python train.py --head_dim=32 --norm_place="pre" --optimizer="muon" --beta1=0.95 --decay_fraction=0.7
Each number is 50 + 10 x the weight over the matrix's rms, rounded and kept within 0 to 99. Layers, rows and columns count from 0.

# v: layer 3 attention value, 64x64, rms 0.124, rows 45-63, columns 0-63
# o: layer 3 attention output (transposed), 64x64, rms 0.1, rows 45-63, columns 0-63
# gate: layer 3 MLP gate, 128x64, rms 0.176, rows 0-3, columns 0-63
# up: layer 3 MLP up, 128x64, rms 0.167, rows 0-3, columns 0-63
# down: layer 3 MLP down (transposed), 128x64, rms 0.151, rows 0-2, columns 0-63
v45:41 51 47 63 47 40 38 46 58 37 65 54 58 43 44 56 42 57 42 47 54 56 42 53 57 58 50 54 65 51 53 35 48 44 48 43 39 43 46 52 48 36 44 56 42 33 70 60 43 55 35 44 41 40 54 30 63 54 48 51 51 52 41 41
o45:55 54 57 49 41 65 40 48 58 37 55 62 65 48 45 39 41 64 57 51 47 58 45 52 55 64 54 61 51 46 52 63 61 42 45 50 51 46 58 42 39 54 58 43 42 55 51 61 49 47 42 49 62 54 64 53 47 53 58 43 45 55 53 35
v46:51 56 69 67 49 61 53 57 56 46 34 51 57 50 37 57 42 48 37 56 33 66 66 35 32 51 38 54 50 62 52 72 44 33 43 52 36 55 54 50 42 59 46 53 51 53 52 26 43 59 50 45 51 51 78 45 64 36 62 40 35 59 52 48
o46:60 57 46 50 62 45 37 59 42 41 43 53 53 51 42 37 49 45 57 45 49 54 57 78 60 51 49 26 69 46 66 42 41 42 37 45 49 45 51 29 52 26 26 33 59 40 56 56 54 50 42 46 67 40 63 68 56 41 47 54 58 54 48 56
v47:62 35 52 62 61 49 35 51 48 48 41 52 65 45 65 63 37 48 48 33 66 35 44 56 52 63 59 40 46 52 46 56 46 24 50 61 43 29 48 39 42 52 61 69 69 51 48 54 59 62 53 60 24 53 41 54 41 55 52 58 38 56 61 38
o47:69 66 57 45 17 52 33 60 38 35 49 47 69 67 52 51 45 53 41 48 50 48 61 47 41 58 54 52 57 41 58 47 36 39 50 42 51 48 53 54 57 47 48 53 31 56 49 43 44 77 55 56 48 66 40 62 56 66 65 48 50 48 50 54
v48:34 52 42 37 43 55 44 61 72 32 61 51 43 56 51 33 50 53 51 63 59 29 61 41 55 38 42 36 59 66 34 44 48 43 57 31 52 46 47 46 44 52 48 57 39 32 65 44 57 36 64 55 55 45 58 45 56 54 52 73 68 45 59 70
o48:60 40 45 55 40 54 61 45 64 52 47 45 55 53 38 62 59 39 38 56 31 42 57 38 58 35 57 61 60 57 41 74 53 48 56 59 74 53 71 43 75 66 53 61 45 34 49 53 43 44 47 48 62 56 69 53 31 42 38 45 75 36 51 56
v49:61 51 43 63 55 54 41 56 40 67 46 30 41 59 36 63 41 54 57 47 76 57 59 38 30 52 54 33 45 49 48 42 43 46 54 70 35 56 27 48 54 52 46 55 77 52 50 53 51 47 31 43 54 47 58 50 56 28 49 61 42 61 70 36
o49:55 68 45 48 35 41 46 60 59 42 37 62 46 51 42 47 63 47 39 51 61 52 45 47 29 43 32 49 46 58 69 57 38 52 32 44 44 53 47 40 56 36 43 31 63 71 50 48 62 60 46 43 35 62 44 68 54 41 67 53 47 49 40 53
v50:55 60 64 53 30 59 44 53 44 36 37 46 53 54 53 52 45 33 50 68 55 60 27 64 46 42 44 71 38 49 57 50 58 51 46 38 50 59 30 37 50 37 73 38 42 40 66 52 69 42 60 39 63 33 65 42 29 51 47 49 39 64 70 50
o50:32 61 48 73 65 52 51 54 51 27 69 41 36 50 59 30 39 60 40 30 44 67 33 48 45 31 38 59 55 41 62 42 51 34 68 43 56 43 54 41 70 42 68 37 46 23 39 51 57 44 28 51 55 45 48 49 31 49 47 46 43 56 35 40
v51:40 50 39 52 55 53 43 48 45 59 55 51 44 43 38 61 66 72 60 67 45 56 51 45 50 59 46 47 54 48 69 39 41 51 42 40 50 27 51 51 58 63 47 63 57 44 40 47 70 37 54 70 60 47 42 43 40 30 53 38 40 52 51 39
o51:67 43 29 46 45 48 47 41 57 48 40 54 38 37 36 57 55 37 49 45 45 30 34 52 46 49 43 50 54 56 64 34 37 65 34 56 43 68 54 57 42 69 44 57 40 45 61 49 52 45 46 48 49 48 50 44 47 57 62 46 34 70 63 53
v52:55 42 53 45 60 29 46 66 60 52 34 55 41 30 46 46 57 64 39 53 49 52 57 52 48 38 65 44 56 47 55 44 50 57 76 46 45 68 48 59 39 56 37 56 48 51 67 41 48 45 59 51 61 59 42 35 51 61 40 53 47 57 59 42
o52:49 55 54 31 58 57 56 42 56 47 37 56 41 39 45 40 64 44 62 72 56 34 47 58 33 33 40 56 46 40 50 50 57 60 51 58 66 53 52 57 43 67 49 48 39 64 57 56 46 32 39 57 68 58 53 55 45 60 38 46 65 46 52 62
v53:46 48 45 28 44 58 57 56 50 54 44 43 44 57 39 58 47 28 58 36 41 56 50 66 44 50 46 36 46 50 46 40 68 60 61 51 40 40 52 42 35 59 38 35 58 56 54 46 39 56 41 60 56 46 54 48 37 63 57 33 64 63 48 54
o53:57 40 48 45 50 47 57 50 56 58 65 44 33 65 43 34 51 29 49 55 47 47 37 42 35 48 46 55 60 52 41 53 39 36 62 45 54 56 61 46 47 63 28 32 63 55 56 48 67 46 69 48 63 47 38 55 50 53 36 55 56 54 43 52
v54:35 43 44 65 47 47 41 45 67 61 53 59 56 54 51 39 55 58 60 55 52 59 59 46 17 42 50 46 68 41 72 22 57 54 44 35 56 56 54 38 34 64 58 41 45 45 42 61 44 51 64 53 50 42 55 33 49 44 58 50 51 49 50 56
o54:62 38 34 53 40 50 54 56 59 51 46 48 46 37 43 57 47 42 68 47 42 32 48 72 43 39 39 61 53 33 56 59 70 44 38 77 54 44 51 56 52 64 62 38 56 41 52 52 40 53 48 47 72 39 59 52 44 43 53 46 37 55 46 60
v55:38 60 61 47 33 54 53 55 61 38 38 46 52 38 44 35 50 37 40 50 39 52 49 58 55 39 38 36 52 31 39 25 40 52 50 51 51 56 37 50 59 52 46 35 45 45 42 37 61 62 49 48 45 38 48 51 49 58 50 51 35 26 40 28
o55:24 53 67 63 54 65 52 57 60 57 51 47 51 46 54 59 48 30 71 64 49 58 32 43 35 46 36 61 57 40 63 50 43 50 59 55 60 53 38 40 53 49 43 58 47 41 61 49 53 47 53 50 41 40 74 44 48 47 56 37 53 39 61 37
v56:66 55 36 27 53 62 49 28 57 45 59 71 35 47 49 53 39 59 46 34 51 57 54 55 50 62 46 30 51 47 47 55 50 44 48 36 66 64 57 50 49 50 48 57 40 71 54 53 38 47 53 58 65 46 66 52 53 49 39 45 58 42 57 37
o56:48 53 42 33 65 59 60 53 60 48 43 61 51 76 50 42 53 56 43 50 42 45 56 43 42 61 45 32 49 65 38 49 50 65 47 49 53 56 59 48 35 39 56 58 53 47 48 62 47 63 67 71 59 47 39 28 53 39 56 69 60 59 36 46
v57:57 43 40 40 58 32 49 59 53 63 52 50 46 64 19 39 53 22 52 56 37 56 69 35 42 49 48 48 58 55 51 35 48 53 31 53 46 23 61 40 43 44 47 79 41 45 50 59 50 61 49 53 43 51 59 49 49 38 65 64 66 52 61 32
o57:56 41 42 42 24 49 59 60 52 47 38 60 40 41 26 60 58 39 52 40 47 51 51 42 64 39 47 39 67 48 61 56 44 42 50 53 63 61 51 42 32 60 46 58 58 41 56 65 58 52 58 41 59 53 62 63 78 38 50 65 44 55 67 55
v58:47 62 59 36 54 41 50 53 57 44 52 38 72 57 40 50 52 39 46 67 58 64 30 50 44 60 44 59 50 65 59 48 44 48 57 37 45 65 48 41 37 55 59 45 60 41 52 45 31 55 33 47 50 59 36 31 45 69 68 50 39 43 44 56
o58:64 51 38 56 60 51 53 66 39 47 54 39 58 46 56 51 58 52 46 49 61 48 62 52 59 25 45 53 43 46 55 57 59 37 73 49 39 49 46 31 52 50 47 38 52 42 72 46 68 53 41 42 63 60 47 48 55 68 52 50 46 37 56 36
v59:46 55 57 39 57 51 53 52 59 55 53 54 63 64 51 57 68 52 46 52 51 48 48 43 48 40 47 56 45 59 58 40 60 57 60 52 53 56 48 51 36 51 33 55 60 59 66 48 49 64 60 49 64 72 65 75 63 79 57 72 41 36 51 37
o59:46 58 50 45 49 40 65 36 63 40 49 38 69 47 60 67 55 37 56 47 62 40 43 49 50 32 55 49 39 56 44 56 61 47 61 52 55 48 37 55 47 35 51 36 53 51 50 64 55 57 56 44 73 47 47 60 68 52 33 49 63 45 66 51
v60:60 45 68 56 53 57 52 43 41 46 43 48 41 39 48 66 46 34 60 63 39 50 37 44 37 27 54 49 37 59 42 42 60 51 60 36 57 49 45 43 49 44 60 49 47 69 71 48 61 56 48 65 66 42 75 40 54 61 51 52 41 43 21 53
o60:40 50 51 72 62 49 57 34 54 33 62 45 39 41 38 32 44 41 42 38 61 68 48 68 39 30 56 37 50 60 46 50 55 48 65 54 44 53 53 44 56 60 32 38 36 43 57 56 69 62 57 58 42 28 65 47 59 57 44 62 72 60 46 50
v61:57 44 46 48 51 39 43 36 58 43 39 54 39 52 57 63 44 63 45 42 41 39 51 54 46 33 66 70 40 48 44 36 56 33 60 50 54 36 47 54 61 42 55 48 46 40 56 60 44 47 53 40 45 53 59 44 53 47 54 65 50 41 53 51
o61:58 48 48 57 37 51 42 37 69 37 51 58 49 50 43 42 46 55 54 47 45 64 46 61 50 50 54 48 38 55 52 47 38 51 52 71 55 59 35 43 52 42 57 49 42 60 42 58 53 50 50 53 51 50 57 54 54 41 41 47 50 37 44 63
v62:54 64 57 56 45 53 23 59 58 41 33 43 42 36 25 75 43 44 71 71 55 31 58 47 42 78 54 61 51 44 46 54 69 60 28 56 52 54 45 45 46 52 53 58 61 34 55 62 39 63 40 37 66 43 49 65 58 49 41 52 44 38 67 63
o62:51 71 50 68 61 32 53 59 61 27 40 39 53 38 50 42 62 57 46 31 22 51 58 45 62 49 41 76 63 38 67 40 51 54 45 50 39 43 39 29 49 43 43 52 61 50 38 61 54 68 59 46 38 41 42 54 67 52 72 47 60 48 51 44
v63:69 58 52 43 38 51 58 57 66 57 60 58 59 50 48 59 76 57 66 57 44 45 79 43 41 41 52 68 34 43 60 49 49 75 51 46 45 46 45 45 47 43 47 46 45 49 43 47 47 46 63 55 46 51 55 49 59 44 62 44 59 61 45 31
o63:32 40 30 37 46 51 75 33 50 66 50 52 43 57 39 49 50 65 68 48 62 28 56 62 52 50 41 45 59 43 49 58 63 55 51 63 61 59 43 54 33 40 54 52 42 43 43 57 61 49 47 43 53 53 49 57 65 41 39 51 40 53 60 48
gate0:48 43 44 52 66 49 43 47 57 75 40 46 41 55 38 45 51 54 54 38 57 29 53 47 55 68 67 54 59 43 45 53 44 53 62 61 35 36 38 71 65 43 37 51 51 45 50 63 47 55 32 57 44 51 45 46 55 54 44 52 50 39 62 39
up0:63 60 43 42 60 52 50 43 42 41 57 49 48 30 71 58 45 38 53 53 57 56 47 59 43 53 35 41 63 40 51 60 61 55 41 44 64 60 45 46 50 54 70 24 57 68 61 44 52 51 50 33 52 50 55 47 44 50 54 60 43 59 66 31
down0:25 43 48 61 60 48 55 65 47 63 67 41 50 44 51 43 34 52 52 55 38 52 45 46 36 58 56 53 58 43 59 53 35 55 54 45 49 57 42 44 62 41 57 48 59 51 52 35 46 32 40 72 44 41 61 40 72 54 40 42 56 43 34 49
gate1:57 44 38 34 59 49 46 61 38 79 48 52 63 46 44 49 48 57 61 52 50 47 44 57 49 55 56 54 58 57 37 25 47 52 42 72 52 40 43 33 50 40 44 56 44 62 50 37 55 42 41 49 38 43 48 48 48 52 41 50 35 51 71 60
up1:35 45 43 62 48 39 54 51 49 45 59 36 48 67 56 50 41 33 41 42 39 59 47 57 47 48 52 55 49 27 64 48 50 44 55 57 58 52 47 62 60 65 44 52 52 46 50 68 54 50 52 61 50 38 62 48 53 42 41 36 52 50 48 45
down1:60 37 20 55 52 39 38 46 59 52 54 42 63 44 53 65 51 61 47 51 51 54 49 61 49 48 40 41 70 46 60 35 47 58 51 52 50 36 41 47 57 51 40 57 52 39 44 46 62 32 53 56 58 57 41 39 53 49 58 57 52 55 42 59
gate2:75 44 49 47 59 46 47 45 37 66 57 32 51 38 28 62 52 49 52 39 41 68 46 42 33 30 63 48 58 67 35 48 51 59 64 52 48 46 44 32 59 45 26 61 58 52 63 58 43 53 42 74 46 51 60 44 42 47 47 57 69 42 50 65
up2:70 51 44 49 50 36 45 51 55 38 43 49 56 44 57 40 47 49 47 54 42 36 34 46 53 67 58 49 37 31 48 46 69 40 57 45 49 39 68 64 49 68 65 39 56 43 47 60 66 41 48 48 45 56 36 49 61 46 59 48 35 62 62 46
down2:66 32 47 51 70 58 52 41 53 74 65 60 54 48 66 62 52 44 51 31 43 45 72 60 43 37 43 48 57 62 34 39 31 51 43 61 53 42 45 49 39 51 51 46 37 47 78 60 43 51 40 46 56 57 67 36 50 63 62 55 61 39 25 56
gate3:46 53 55 63 57 60 53 41 59 41 49 68 51 65 46 47 49 44 48 67 57 60 44 43 58 58 52 34 47 35 57 51 54 51 51 52 49 64 40 53 51 44 42 46 29 45 32 37 47 43 53 48 36 65 50 41 43 52 60 44 58 52 59 44
up3:63 55 50 49 38 51 60 59 37 55 37 39 49 50 56 48 56 48 47 40 48 45 58 43 59 53 48 59 46 55 59 57 39 52 47 56 55 38 54 41 55 56 52 51 44 41 42 63 51 52 58 54 63 41 47 52 43 34 39 42 52 57 26 48